Weights of a small transformer language model: 3 heads of 32, rotary positions.
Each number is 50 + 12 x the weight over its row's rms, rounded and kept within 0 to 99. Layers, rows and columns count from 0. The size before them is the row's rms in percent of the matrix's.

# layer 3 MLP gate, 384x96, rms 0.409, rows 263-334, columns 0-31
112:38 36 58 62 50 24 47 41 42 55 47 43 41 45 44 41 48 42 53 52 54 63 29 46 67 35 56 40 48 22 33 69
106:38 42 48 19 83 49 60 63 63 22 54 38 70 33 57 54 68 67 28 35 55 22 67 43 58 56 56 50 46 59 43 51
111:69 32 54 16 40 54 50 65 66 27 57 58 50 47 49 66 48 64 56 62 74 58 70 30 57 59 48 47 50 52 47 35
089:66 54 53 42 32 73 40 59 32 42 59 77 42 39 54 79 51 37 76 61 52 40 48 51 69 66 51 55 37 54 45 68
104:46 47 53 42 50 53 57 69 53 24 49 53 32 44 47 53 50 66 48 49 55 32 67 47 59 54 51 48 57 58 69 46
097:47 57 43 49 54 46 40 23 53 30 47 59 62 49 42 68 50 45 40 39 71 49 61 59 53 60 35 67 52 57 48 65
117:58 57 53 52 46 29 50 66 54 42 46 60 37 32 48 51 47 53 44 44 45 24 58 57 47 23 75 54 53 34 52 41
100:67 21 47 38 59 57 65 42 29 58 49 50 41 46 52 60 59 18 38 50 37 49 45 77 53 49 52 48 61 49 49 49
113:49 65 55 50 50 74 44 36 65 46 44 40 36 36 47 65 21 56 35 53 64 48 53 57 42 36 61 52 62 47 40 36
098:44 40 71 47 48 63 42 57 60 45 65 33 38 59 73 55 42 47 51 37 51 24 76 61 36 58 62 71 45 43 58 71
108:67 69 28 52 27 48 40 53 49 81 43 49 60 57 61 53 43 29 58 50 70 55 57 53 41 62 66 55 78 63 55 28
094:24 60 41 67 52 75 69 70 40 37 57 56 34 48 53 62 84 58 52 36 47 60 56 32 46 33 51 42 57 68 62 41
099:37 35 70 53 36 53 39 27 40 47 65 28 31 57 46 36 32 37 47 36 52 47 71 38 54 64 36 27 57 32 37 54
109:45 44 57 64 61 36 47 72 44 76 47 44 45 43 23 35 60 60 56 51 84 52 62 33 47 53 40 51 46 51 42 40
108:56 47 59 35 42 48 64 64 64 61 52 56 39 60 39 57 59 34 70 50 50 58 41 44 55 35 36 46 45 64 37 67
107:43 49 57 19 48 58 54 61 34 45 67 50 37 52 58 59 59 34 47 42 22 64 55 66 42 36 38 49 47 68 57 43
076:52 68 62 51 44 47 45 36 30 56 53 50 67 51 40 57 47 61 50 46 39 63 47 77 44 47 48 52 40 45 60 35
091:43 60 34 52 54 35 60 36 40 50 22 54 60 63 46 51 21 55 45 54 62 50 58 83 33 65 50 49 41 44 39 42
085:43 49 67 58 70 36 46 41 44 48 46 43 64 57 46 44 65 50 57 75 56 60 37 31 47 57 52 49 80 59 41 37
089:35 38 43 73 40 43 61 32 38 49 33 38 57 21 59 65 76 39 55 56 42 41 45 62 53 52 74 50 58 56 52 39
097:44 83 65 56 57 44 58 53 70 68 62 38 63 42 38 46 67 46 73 59 60 60 32 50 40 56 42 72 63 48 42 59
099:34 48 52 42 41 63 58 27 53 47 20 66 39 49 56 35 47 67 53 58 55 54 50 67 64 29 52 76 46 34 45 58
093:51 35 76 66 53 62 33 64 38 59 43 28 58 52 36 66 48 46 61 32 45 46 59 63 45 50 30 33 32 66 71 64
103:64 43 38 60 28 32 55 67 55 64 41 37 50 44 17 44 57 35 47 55 53 40 56 48 29 41 42 30 45 50 49 69
099:37 61 57 51 44 34 43 41 72 55 24 61 42 44 38 71 65 43 58 46 52 24 53 48 34 37 60 58 56 57 56 44
103:48 62 44 41 53 44 47 60 59 61 50 48 70 21 31 61 37 49 38 63 42 45 51 48 71 42 56 63 43 52 63 45
113:61 53 36 50 46 68 69 55 52 49 63 61 26 41 42 40 60 30 28 49 38 52 46 44 58 68 45 47 38 71 41 42
108:73 67 54 35 50 47 36 32 45 44 82 46 46 52 54 73 21 44 37 44 51 51 66 53 42 53 50 30 50 42 54 39
089:74 59 56 51 39 48 44 55 76 64 68 59 61 56 69 33 59 47 35 58 63 37 58 74 68 44 49 52 59 59 32 60
095:64 41 51 48 47 45 47 67 47 77 40 50 40 47 65 34 52 54 50 62 52 37 46 45 68 43 34 53 60 52 67 41
085:36 56 55 40 42 59 53 60 45 46 50 51 63 44 40 50 48 53 56 32 52 51 34 51 69 64 35 54 48 41 51 61
096:47 30 73 54 28 52 40 57 35 44 72 39 43 59 55 26 74 56 72 39 51 47 34 40 39 58 59 60 59 45 56 61
109:59 49 53 53 58 52 31 44 19 63 44 55 26 50 55 33 55 52 31 34 54 57 53 46 72 46 60 50 44 37 32 54
111:52 68 58 42 65 34 53 46 38 67 48 47 35 46 61 54 51 51 60 43 57 56 31 51 47 47 66 74 57 70 50 48
106:66 40 58 63 42 50 50 50 57 34 63 60 39 66 64 15 59 71 43 39 64 60 45 61 32 82 52 47 46 55 46 21
107:23 43 46 58 39 58 44 70 31 64 56 45 46 23 68 48 40 62 59 42 49 53 53 26 34 38 41 49 59 47 60 52
087:34 58 39 51 63 44 48 51 52 44 09 56 44 59 52 51 44 47 55 52 70 49 63 48 60 55 40 62 53 40 53 51
100:62 74 45 49 72 55 48 62 40 36 77 49 50 43 55 43 58 59 54 55 48 55 49 89 46 56 38 55 48 52 65 60
106:58 60 52 30 66 37 45 69 45 68 26 35 55 54 44 40 44 64 59 67 39 54 51 48 47 56 52 46 48 54 52 13
099:64 57 43 56 55 60 52 71 71 56 63 48 62 51 37 61 46 29 46 41 43 23 69 54 48 57 38 54 33 70 77 38
122:62 54 52 37 42 14 43 61 28 51 48 53 41 34 55 54 62 39 34 42 47 47 31 67 53 47 54 81 31 48 44 45
106:51 60 31 44 54 51 56 57 27 68 44 51 44 62 38 59 29 44 58 55 49 77 61 66 68 48 43 61 46 56 49 33
106:47 51 54 52 49 47 56 60 63 55 52 60 30 47 39 40 30 60 69 46 71 49 26 33 76 31 53 56 61 45 63 41
104:34 51 39 53 57 72 48 60 50 34 65 71 44 20 57 41 46 64 47 51 52 47 50 52 41 62 68 39 28 60 54 48
102:67 54 43 52 41 37 49 39 41 51 46 66 48 52 53 54 43 57 53 45 44 51 59 53 40 39 50 29 54 52 76 49
096:61 54 52 69 62 43 41 52 64 46 60 65 50 47 51 38 59 60 30 37 58 71 53 50 45 18 55 62 59 40 60 73
091:66 60 59 48 56 54 59 21 56 68 48 54 39 43 43 48 38 58 69 45 50 57 09 38 59 54 62 35 66 45 47 47
111:53 55 65 30 65 54 48 44 38 52 56 44 49 27 56 47 39 56 32 55 64 42 33 56 45 49 48 57 61 59 40 39
095:45 24 45 50 78 28 44 43 52 63 47 49 56 53 42 53 53 36 48 46 71 61 41 28 55 56 53 47 59 68 49 51
095:33 50 54 41 39 55 50 49 53 42 38 63 59 76 54 42 42 45 51 50 51 44 31 35 41 50 58 57 64 62 69 50
115:59 36 55 28 65 66 64 57 61 33 26 49 31 46 53 36 42 51 40 55 57 66 53 50 39 23 50 37 21 44 37 42
108:57 47 37 65 50 44 53 56 34 51 53 37 28 61 48 57 56 50 72 44 64 39 54 65 56 65 48 57 75 49 54 41
111:48 37 61 50 50 38 28 63 44 63 45 41 35 46 46 57 56 58 26 33 42 54 41 54 52 56 43 60 35 43 23 38
101:37 56 56 51 53 54 41 21 74 61 44 51 71 61 52 56 54 49 75 38 51 55 41 59 52 37 52 27 50 68 52 41
103:46 54 58 40 27 39 57 60 61 55 53 33 68 54 68 55 44 45 40 54 44 30 41 56 69 36 56 53 43 34 57 29
100:58 59 62 54 48 51 55 33 45 55 52 48 27 33 57 45 28 36 52 50 51 46 85 51 52 51 71 32 43 61 79 76
124:55 43 40 48 61 49 52 32 69 60 46 47 44 64 44 38 65 51 41 43 80 51 45 65 44 48 49 53 53 65 52 31
113:42 67 44 32 51 41 67 66 49 28 43 42 57 28 44 43 49 40 46 77 44 69 39 36 65 46 55 58 42 42 48 52
100:36 62 34 65 47 45 24 43 38 50 69 39 30 42 49 86 37 58 51 32 52 36 64 48 46 43 71 50 76 61 43 51
106:38 72 42 64 69 39 56 60 60 52 72 52 67 60 41 51 64 60 72 48 48 46 42 57 57 48 58 45 57 40 59 54
103:48 54 74 59 57 76 53 62 63 30 36 69 24 29 40 57 48 51 55 62 71 39 73 54 52 53 35 52 39 75 56 27
094:50 55 46 45 55 40 32 59 55 54 46 63 53 30 57 50 59 55 30 75 40 31 40 53 54 34 63 84 31 64 63 41
104:35 45 40 54 37 33 50 42 59 59 57 55 41 77 31 50 38 46 41 53 60 39 74 46 67 54 51 39 62 55 47 56
106:48 66 63 41 41 46 66 48 51 73 32 49 62 46 42 44 41 29 55 53 53 49 30 65 43 45 56 43 62 34 53 64
099:53 47 65 57 39 67 68 51 49 47 48 61 44 51 43 54 57 47 61 76 59 54 55 41 49 58 32 45 66 41 60 72
110:44 53 57 40 37 54 56 47 49 41 36 39 46 65 32 60 43 43 43 26 63 44 30 27 47 65 57 67 35 58 40 49
102:21 57 42 60 41 55 43 51 38 49 57 60 81 38 60 50 47 49 59 34 53 67 61 36 59 61 71 70 53 37 45 53
090:35 60 36 34 41 55 59 59 61 45 57 13 61 49 57 55 28 39 46 48 42 38 52 49 58 28 46 63 48 45 62 61
087:39 40 52 43 44 50 63 51 54 50 43 70 44 40 30 69 69 54 44 59 32 71 70 50 49 30 25 51 65 72 54 45
125:39 64 51 38 66 39 57 35 64 57 44 37 63 47 35 38 35 65 53 49 55 45 22 40 38 38 45 54 63 37 43 34
098:31 44 55 52 34 48 59 53 66 60 39 53 57 36 28 50 52 40 71 36 54 60 54 59 35 64 28 54 41 64 56 53
090:44 67 53 47 42 68 78 59 56 44 43 42 50 53 64 51 40 30 47 51 43 22 76 44 62 28 49 32 65 73 42 39
# layer 3 MLP up, 384x96, rms 0.418, rows 263-333, columns 0-31
109:44 64 56 64 55 43 39 74 51 62 80 47 50 45 45 52 59 71 33 68 46 36 58 58 41 55 42 46 48 71 56 49
120:55 33 39 61 14 56 48 38 44 63 53 58 48 52 53 30 36 49 47 37 54 47 58 49 51 61 50 31 39 40 35 60
099:53 37 66 48 52 46 52 49 64 37 47 78 38 55 68 79 46 52 52 77 50 56 37 54 46 50 58 40 35 50 33 41
101:49 58 68 37 40 59 48 45 50 52 53 18 50 58 55 50 54 56 50 47 42 49 56 41 49 28 49 59 66 33 43 49
089:71 46 56 40 37 61 42 36 68 57 45 44 59 43 43 47 49 37 50 56 51 79 55 40 44 52 44 48 48 44 31 69
090:61 37 35 62 34 60 70 70 39 42 51 45 51 64 69 42 33 36 52 59 48 42 67 57 36 35 49 32 24 39 51 68
106:71 62 62 39 49 47 56 70 22 44 46 47 57 32 41 45 54 46 53 56 54 49 45 61 58 34 69 45 68 27 50 34
110:34 52 67 50 44 46 46 41 67 35 42 28 69 55 39 45 41 33 65 52 44 44 30 57 38 60 34 40 30 58 47 46
097:56 57 51 51 55 81 34 43 54 36 43 36 38 47 48 49 35 43 32 62 61 45 51 61 32 52 66 39 52 49 56 42
097:62 54 43 57 33 35 39 32 46 26 42 63 29 53 47 46 61 53 21 79 43 60 21 58 67 62 46 54 77 52 50 43
103:23 72 48 60 45 22 59 37 53 39 61 57 55 45 68 49 35 68 30 61 47 54 33 59 53 74 51 61 35 42 62 49
098:60 41 70 62 45 55 59 48 59 59 59 52 40 47 65 58 66 44 50 57 64 50 43 52 54 58 58 53 22 42 73 52
091:59 51 43 55 50 59 56 55 36 59 49 50 62 36 53 57 75 61 60 77 49 59 45 56 55 67 69 51 29 67 51 44
104:44 59 44 57 41 53 53 63 46 66 59 54 58 40 48 62 44 61 34 38 66 60 47 37 56 37 53 32 53 57 70 49
108:53 64 43 49 37 52 56 48 65 55 56 54 57 23 46 50 51 55 59 56 36 46 38 58 64 67 58 65 55 50 35 57
107:53 56 47 55 31 44 54 62 48 54 38 42 55 56 40 41 24 53 52 31 35 43 65 43 41 56 50 53 55 68 46 62
077:57 53 60 54 25 57 22 63 53 52 68 50 67 54 29 59 53 49 43 42 45 46 46 44 59 38 52 47 31 44 67 36
089:30 61 38 44 37 44 62 49 64 19 54 47 54 43 53 36 60 57 40 35 64 48 40 61 37 52 27 52 41 48 56 54
084:38 23 34 39 55 53 54 32 47 44 56 52 66 65 40 35 48 51 68 52 31 48 48 73 55 49 53 44 69 51 49 58
092:38 27 75 28 74 62 58 38 48 62 33 48 31 56 43 51 60 36 48 49 70 51 77 54 48 70 22 48 57 29 49 40
093:47 27 44 60 36 64 65 69 76 63 69 55 58 32 41 57 46 40 70 48 24 54 42 65 46 62 38 43 52 48 53 65
096:54 60 32 50 55 43 32 56 47 51 29 45 55 51 28 47 31 59 32 61 64 46 39 37 32 46 56 52 43 58 59 47
106:49 50 68 64 26 48 69 54 33 65 23 49 46 52 42 59 48 48 51 45 56 51 68 58 42 31 28 47 63 66 60 49
109:38 27 49 42 42 26 46 45 54 69 50 35 70 69 61 41 39 40 51 36 54 40 47 51 38 53 61 46 40 52 41 58
110:49 59 46 57 54 46 63 64 36 50 37 57 47 51 48 67 52 30 50 61 17 27 55 59 52 40 40 56 53 50 54 29
110:62 73 61 56 47 50 29 47 61 66 54 60 54 53 64 54 51 66 60 45 66 52 47 39 40 61 64 43 49 57 57 37
114:32 45 57 58 57 60 55 54 46 43 36 49 49 45 48 56 63 57 64 45 59 47 49 44 66 76 61 60 52 23 57 36
117:49 47 61 35 47 64 46 49 33 65 59 47 54 44 62 48 52 55 49 45 38 55 51 23 69 62 51 46 38 56 70 45
100:60 79 45 67 63 43 41 39 64 39 52 92 47 56 42 51 41 35 59 40 51 45 44 48 32 60 39 48 62 31 65 32
096:52 43 55 26 61 58 26 44 41 54 60 64 55 46 38 53 59 59 28 47 53 44 50 37 29 54 45 38 43 59 39 47
086:28 67 15 53 54 49 52 57 53 57 39 47 76 54 53 50 44 43 35 59 47 44 75 67 40 47 40 66 76 45 35 51
093:53 50 53 63 50 47 38 35 59 56 54 56 42 59 53 28 40 58 48 57 36 34 50 55 51 44 40 63 35 52 61 49
115:55 35 64 57 46 47 48 37 54 45 49 62 33 52 66 58 62 35 28 63 39 56 55 61 67 45 48 56 75 64 44 76
113:53 38 48 39 63 50 56 44 41 31 50 47 47 71 44 26 38 18 54 60 53 42 46 58 58 54 52 58 39 66 46 59
111:52 64 43 65 33 39 61 47 39 36 49 39 57 61 64 26 47 54 35 31 65 52 56 49 44 53 70 50 36 46 47 66
094:72 59 32 53 53 48 44 55 43 45 66 59 35 59 32 69 42 50 42 52 38 41 63 61 50 57 50 60 47 64 25 45
075:48 58 51 36 60 49 59 37 36 42 26 58 55 63 42 38 41 49 52 56 61 57 43 56 63 54 40 60 42 45 54 54
105:51 53 46 59 25 56 60 52 42 52 25 46 46 69 35 53 34 23 66 69 49 29 60 22 63 25 41 59 41 68 55 35
128:43 47 31 51 50 69 63 59 44 53 34 28 53 31 31 44 57 58 65 52 41 48 49 43 63 61 66 35 38 59 55 68
098:28 31 40 51 43 45 40 43 50 52 59 42 42 54 69 69 38 55 46 61 65 43 45 35 36 57 61 46 65 28 42 53
129:43 50 48 57 49 48 47 55 57 63 27 61 73 31 35 76 49 51 43 30 50 31 34 43 60 46 64 42 43 70 60 68
113:42 54 49 57 36 42 60 51 45 58 52 42 36 62 58 60 36 55 53 70 34 65 55 58 46 39 40 68 63 46 40 45
098:49 44 61 68 50 46 31 27 54 31 62 61 57 56 62 50 40 69 38 39 54 41 53 61 56 53 47 69 52 61 47 43
100:36 49 41 49 67 68 49 38 44 61 49 70 67 42 65 33 57 60 45 30 44 43 52 51 49 58 41 45 20 38 33 50
112:46 50 55 37 52 54 52 35 43 50 43 58 58 52 66 46 35 68 52 46 46 67 59 45 76 47 54 45 41 36 52 52
107:60 42 62 46 53 54 62 41 28 58 60 62 28 49 39 36 60 46 55 33 56 61 31 32 55 48 44 53 47 44 48 59
090:60 36 66 35 52 56 63 23 63 54 56 54 60 38 58 35 54 61 56 46 36 59 33 58 61 80 65 37 57 31 52 70
105:53 65 50 82 58 49 45 60 54 58 60 42 65 60 66 48 50 41 41 26 71 46 50 65 69 70 65 59 51 31 50 45
102:53 58 49 43 34 64 25 46 46 34 44 53 69 57 74 29 70 36 62 61 29 45 68 66 47 50 56 60 44 52 49 67
100:36 25 55 40 52 51 64 49 56 57 40 50 56 53 40 49 55 39 54 61 82 48 37 45 40 44 37 26 46 56 45 43
116:63 53 58 50 37 57 49 43 35 46 40 39 48 58 59 69 34 46 57 58 59 43 73 47 22 58 47 72 43 37 41 29
101:48 50 54 53 65 28 41 38 60 46 48 74 30 38 42 48 39 69 35 37 51 51 34 29 74 67 64 41 34 29 55 54
125:68 33 70 67 59 49 52 55 41 66 51 43 26 45 62 55 54 43 55 54 37 26 87 64 59 65 42 45 42 21 54 42
102:44 43 46 55 46 45 25 35 50 36 61 29 30 68 51 46 40 59 39 53 54 40 49 52 48 44 36 62 69 38 69 83
103:62 52 74 52 51 68 58 56 39 54 46 42 62 49 58 42 49 46 59 67 52 59 40 40 55 30 43 45 49 53 56 54
106:63 39 53 39 52 49 66 29 59 45 64 30 50 67 23 41 51 70 45 27 55 53 48 44 39 41 36 66 45 41 18 48
114:69 32 72 40 61 47 46 53 56 50 37 50 53 43 42 52 65 56 62 71 51 27 57 31 53 58 35 42 54 79 52 40
118:44 47 45 46 46 57 72 55 55 40 44 54 33 24 30 58 26 38 30 70 67 45 60 41 56 58 24 45 50 55 53 52
098:40 43 29 34 60 35 62 57 51 47 58 36 29 43 34 48 63 59 41 43 58 40 53 53 68 60 51 45 59 48 49 40
109:48 39 65 25 59 46 45 51 32 62 44 49 37 58 61 50 38 36 40 59 51 47 56 61 54 74 36 66 41 51 36 55
106:57 55 41 59 57 66 30 63 52 51 47 39 72 49 60 51 44 58 54 45 52 71 45 27 45 31 29 41 48 44 43 58
100:33 67 41 57 38 64 83 35 54 57 60 50 55 43 73 50 38 36 37 41 62 59 54 50 76 48 33 52 47 55 53 74
090:40 64 51 68 43 72 50 32 34 50 52 58 53 56 24 45 29 44 55 59 62 55 73 49 45 40 36 53 38 46 53 60
101:62 45 44 42 34 44 57 37 50 42 55 54 25 27 41 39 52 41 21 59 46 47 42 44 60 42 27 30 47 52 52 40
093:48 32 47 37 61 40 61 54 53 64 66 50 30 45 52 61 64 65 47 39 27 62 47 53 65 44 61 47 51 42 51 43
111:44 74 46 61 42 54 52 55 60 42 37 56 46 36 42 43 39 23 51 44 34 43 57 51 43 55 36 59 40 25 63 43
103:61 45 61 38 60 38 69 40 38 51 57 30 52 43 56 46 39 52 50 36 40 58 53 41 41 42 40 37 53 66 43 66
089:68 64 42 49 55 56 29 55 47 47 41 61 55 57 52 34 62 64 48 76 62 52 67 53 53 68 47 45 50 51 38 53
090:53 42 31 43 50 39 69 52 40 51 64 50 49 53 62 50 40 48 63 25 63 54 63 54 62 41 65 48 23 40 71 53
123:41 70 42 46 63 23 53 37 39 39 62 54 48 50 61 53 46 44 16 53 58 52 39 54 41 35 27 55 27 63 40 71
084:70 65 44 42 78 41 47 48 24 52 59 53 28 45 53 47 48 51 26 69 36 51 47 36 59 51 68 44 57 28 57 58
# layer 3 MLP down (transposed), 384x96, rms 0.0984, rows 263-333, columns 0-31
113:51 55 59 44 52 43 48 22 37 47 36 44 46 61 53 31 38 33 48 47 46 70 62 33 79 44 58 40 51 44 32 46
105:36 69 61 48 84 41 67 53 56 55 44 55 50 52 52 72 62 39 49 59 47 54 49 44 48 46 54 69 56 53 87 39
101:45 54 34 53 52 54 43 60 51 52 53 34 51 40 32 27 66 53 51 38 25 44 42 50 47 51 38 53 60 47 65 57
093:57 46 35 72 46 40 48 49 50 56 34 78 53 27 44 58 52 30 50 58 54 52 60 53 55 54 17 52 49 67 72 38
099:41 64 44 33 48 38 57 46 43 38 65 49 37 63 65 44 37 75 69 40 48 46 46 63 44 76 47 55 68 44 52 45
100:55 42 61 42 39 59 40 38 62 54 59 60 41 40 23 44 58 45 50 37 48 66 36 46 42 56 47 70 53 57 53 58
119:43 43 55 56 52 56 57 41 58 33 50 40 33 58 62 64 71 64 36 57 40 73 57 52 63 58 33 51 53 75 35 43
095:63 44 49 36 50 57 72 53 54 30 57 60 33 43 74 44 66 67 50 54 72 79 79 57 42 39 41 57 73 47 53 46
130:54 45 31 39 39 26 52 49 47 26 53 40 60 58 46 43 57 36 31 37 32 44 49 63 52 52 47 36 48 37 52 51
097:48 48 52 46 54 42 52 41 58 54 40 28 56 33 57 54 09 33 59 46 43 58 85 33 61 40 33 54 25 61 32 48
097:57 60 44 34 39 66 55 73 52 63 40 37 52 51 39 50 46 43 65 43 48 60 71 44 21 26 52 46 63 56 38 35
089:44 39 55 45 60 47 49 68 43 49 43 47 59 40 31 29 30 49 48 48 58 44 43 64 57 37 36 38 76 48 39 45
091:73 47 80 58 45 34 50 26 60 50 61 38 38 68 45 40 48 50 33 39 46 46 69 39 39 35 41 61 63 38 50 54
100:43 36 37 57 57 52 50 32 48 28 32 58 53 55 42 36 58 45 59 67 51 49 49 77 33 53 42 47 56 40 48 37
106:60 30 63 64 58 48 61 68 65 35 40 50 60 63 39 45 46 33 32 55 70 42 61 47 33 28 61 36 56 67 37 54
109:69 38 68 22 81 43 42 38 45 45 61 44 49 45 48 63 76 36 59 58 54 48 33 37 33 48 74 47 48 56 66 46
084:37 39 47 51 74 53 67 43 53 52 28 49 28 39 65 49 51 42 54 51 76 48 57 36 50 61 66 52 69 53 52 59
098:55 35 55 54 48 65 37 49 35 50 33 54 56 44 58 58 25 59 67 42 25 67 43 47 49 33 69 41 55 50 62 41
086:57 79 71 59 58 61 47 59 35 39 48 48 36 33 61 70 61 49 30 33 71 52 41 33 53 57 45 47 38 48 48 29
094:42 48 58 62 37 50 51 55 36 58 76 42 60 64 40 54 62 41 45 39 44 45 43 34 48 48 78 62 72 42 23 36
095:45 76 52 50 63 58 57 37 40 53 74 55 52 37 48 53 61 32 42 70 58 52 50 43 37 46 57 54 74 55 31 59
098:47 48 34 44 51 49 58 49 60 63 72 55 62 38 47 47 67 53 48 54 64 55 41 51 49 50 58 49 54 48 32 45
098:51 67 39 51 63 49 31 34 44 28 77 42 45 36 67 38 58 58 42 62 45 47 50 41 71 61 60 55 26 62 61 63
106:62 43 70 38 50 60 24 53 30 23 58 59 50 45 45 60 41 51 71 68 41 68 41 51 53 58 52 58 58 56 51 45
101:40 52 49 44 19 42 26 22 60 49 57 40 63 64 50 35 40 53 47 38 77 56 41 49 64 50 60 50 51 51 58 68
099:53 54 27 38 44 66 60 61 47 37 46 42 35 39 34 56 55 44 37 37 42 45 51 62 45 46 24 49 60 47 50 49
107:57 40 22 54 66 49 73 64 75 59 55 57 43 48 54 45 29 43 52 46 54 46 42 29 56 39 41 55 63 71 56 61
104:42 50 50 60 53 55 42 69 43 36 55 45 39 54 50 49 62 66 57 50 57 43 37 82 50 54 52 47 82 27 53 74
097:44 17 50 44 51 38 57 57 37 40 63 49 62 70 54 43 70 62 47 55 48 56 65 47 77 48 68 73 66 55 44 48
096:48 49 53 45 39 50 78 56 63 45 43 42 28 57 42 44 45 29 39 34 56 65 54 69 31 58 38 40 66 47 58 46
087:73 40 58 56 62 52 36 38 51 59 50 47 38 51 60 59 58 54 46 48 48 50 34 36 46 55 56 57 48 54 44 66
091:71 44 55 32 32 66 52 60 42 44 52 35 58 45 51 66 60 50 34 45 56 54 57 68 56 54 55 47 51 50 48 69
107:57 71 27 41 55 58 56 63 47 51 68 51 73 59 56 47 31 70 66 49 68 51 63 47 44 54 51 38 33 23 62 27
119:25 46 75 71 54 46 55 63 38 61 64 51 60 30 81 46 51 56 40 50 55 60 51 47 57 52 55 31 52 49 47 43
102:49 58 36 32 64 56 28 72 44 45 58 45 50 51 27 73 30 31 51 61 47 61 58 38 47 35 57 45 42 33 54 53
102:41 45 41 64 26 53 52 44 52 56 40 28 54 31 66 35 50 37 46 48 49 39 48 42 61 55 45 52 45 45 50 52
090:62 50 30 66 49 47 35 51 26 54 80 34 47 39 40 64 49 40 35 33 29 42 47 62 39 42 50 34 50 34 44 38
100:33 62 36 31 62 57 55 37 53 47 69 46 39 17 54 31 50 56 38 75 46 66 41 53 50 66 59 55 53 47 61 45
112:71 68 52 48 75 48 30 63 48 44 69 70 64 63 70 51 31 52 49 40 55 48 61 43 48 51 44 73 64 38 38 28
101:67 52 62 53 62 42 46 58 67 61 40 49 56 33 39 64 46 30 51 45 45 57 55 79 80 50 47 50 31 69 64 43
123:78 32 54 39 59 38 48 48 58 17 56 34 31 58 65 32 46 47 59 55 52 60 27 52 52 63 25 65 47 65 50 28
103:48 49 49 39 45 52 53 59 52 47 43 38 74 57 29 33 66 40 44 48 68 42 44 54 52 55 57 47 34 38 87 43
107:64 51 84 65 49 54 53 24 60 71 56 42 53 56 65 69 54 51 20 64 69 49 64 58 49 51 52 53 40 59 33 41
107:70 51 49 41 43 56 53 54 61 32 40 56 43 65 42 49 44 31 62 47 45 51 49 38 52 45 37 69 64 41 66 40
112:45 43 56 61 50 53 57 63 52 35 64 41 56 45 21 32 81 47 71 59 58 34 33 53 53 43 57 62 65 46 51 49
101:24 67 32 42 73 30 39 54 55 62 21 50 69 58 70 56 56 44 46 66 38 33 63 55 65 56 49 43 55 44 62 48
096:33 49 42 45 48 51 37 58 68 43 51 63 45 50 41 75 67 45 63 46 47 29 61 54 40 47 51 46 78 61 57 45
123:54 65 56 41 55 58 40 48 53 45 44 43 56 64 39 44 55 49 60 59 51 60 56 46 29 18 42 58 29 54 44 47
097:48 66 41 64 57 35 45 47 49 61 55 52 40 29 37 65 58 58 59 37 67 70 58 45 47 56 57 34 53 43 45 36
091:81 58 29 65 53 33 38 40 44 56 41 56 51 59 38 40 39 44 40 50 34 53 60 78 64 54 56 53 57 43 57 34
125:51 36 40 48 52 51 37 52 67 28 56 50 40 35 44 32 58 63 36 63 23 70 42 62 45 38 51 23 69 24 44 43
098:39 52 56 28 42 66 37 20 38 68 57 54 61 41 71 47 29 43 43 66 67 59 61 46 50 47 60 38 52 66 53 60
105:20 55 53 48 47 59 31 49 46 41 50 67 59 63 42 29 44 64 48 46 55 62 22 36 56 56 38 49 65 63 73 62
097:44 66 56 39 48 46 55 76 35 60 60 51 44 25 47 54 36 49 61 68 49 55 53 61 26 48 51 47 40 65 47 64
104:56 57 34 53 51 43 29 46 65 49 61 51 62 60 53 49 62 45 56 52 33 57 59 28 43 71 66 67 50 30 41 33
102:44 77 24 59 36 46 34 51 29 58 49 63 52 38 70 44 52 34 56 52 51 32 45 46 66 54 74 40 44 31 55 71
115:54 49 70 38 37 58 47 37 46 38 50 39 54 66 77 30 52 39 58 40 62 73 51 56 49 43 78 48 44 47 46 37
107:59 58 79 67 38 54 24 51 55 54 51 48 55 78 72 51 49 66 66 21 42 34 59 75 33 56 45 48 44 50 64 62
100:54 59 44 62 58 57 53 51 51 59 60 54 51 73 44 72 50 47 65 44 48 52 55 61 38 49 56 60 49 36 44 34
099:43 59 44 72 37 41 44 41 70 39 44 53 49 37 52 56 61 50 52 35 38 64 66 37 44 43 58 43 58 52 43 49
100:43 46 42 52 41 32 65 36 59 66 61 50 41 52 38 41 59 45 53 46 42 60 59 51 52 66 61 43 61 36 47 45
093:61 52 38 50 60 46 21 59 50 67 32 52 36 48 29 58 79 62 43 45 32 42 47 65 34 61 56 54 42 46 41 33
100:57 29 39 44 58 45 48 60 43 60 49 67 74 58 67 50 53 34 51 61 45 62 50 57 38 59 68 48 53 53 62 54
096:52 50 36 87 71 60 21 55 68 38 58 56 53 60 53 37 65 48 63 61 38 50 54 50 57 50 59 41 40 48 53 51
102:35 50 42 59 40 57 68 57 48 29 32 47 62 46 57 50 63 58 78 84 38 47 67 42 52 65 39 35 59 48 58 60
096:49 55 42 28 50 26 35 55 44 59 49 45 53 63 46 54 58 75 58 63 50 60 41 40 60 49 40 34 25 66 35 46
099:54 63 38 77 64 57 52 63 30 66 27 38 42 53 45 50 70 42 59 50 31 50 56 48 71 34 58 57 57 38 53 34
091:43 34 46 46 39 54 41 57 49 40 46 44 39 53 33 58 51 31 54 45 38 41 35 63 68 41 56 68 43 42 56 52
089:23 47 69 64 34 31 41 50 77 46 38 38 45 74 49 43 43 49 35 41 69 53 47 44 42 58 42 61 49 46 38 43
115:49 26 38 60 25 69 33 73 62 50 42 60 43 65 39 35 55 58 60 71 40 59 64 47 64 59 83 49 51 41 39 43
105:49 41 53 45 45 48 39 53 51 52 38 33 31 67 42 56 42 42 44 60 53 42 56 42 57 38 45 45 34 48 54 56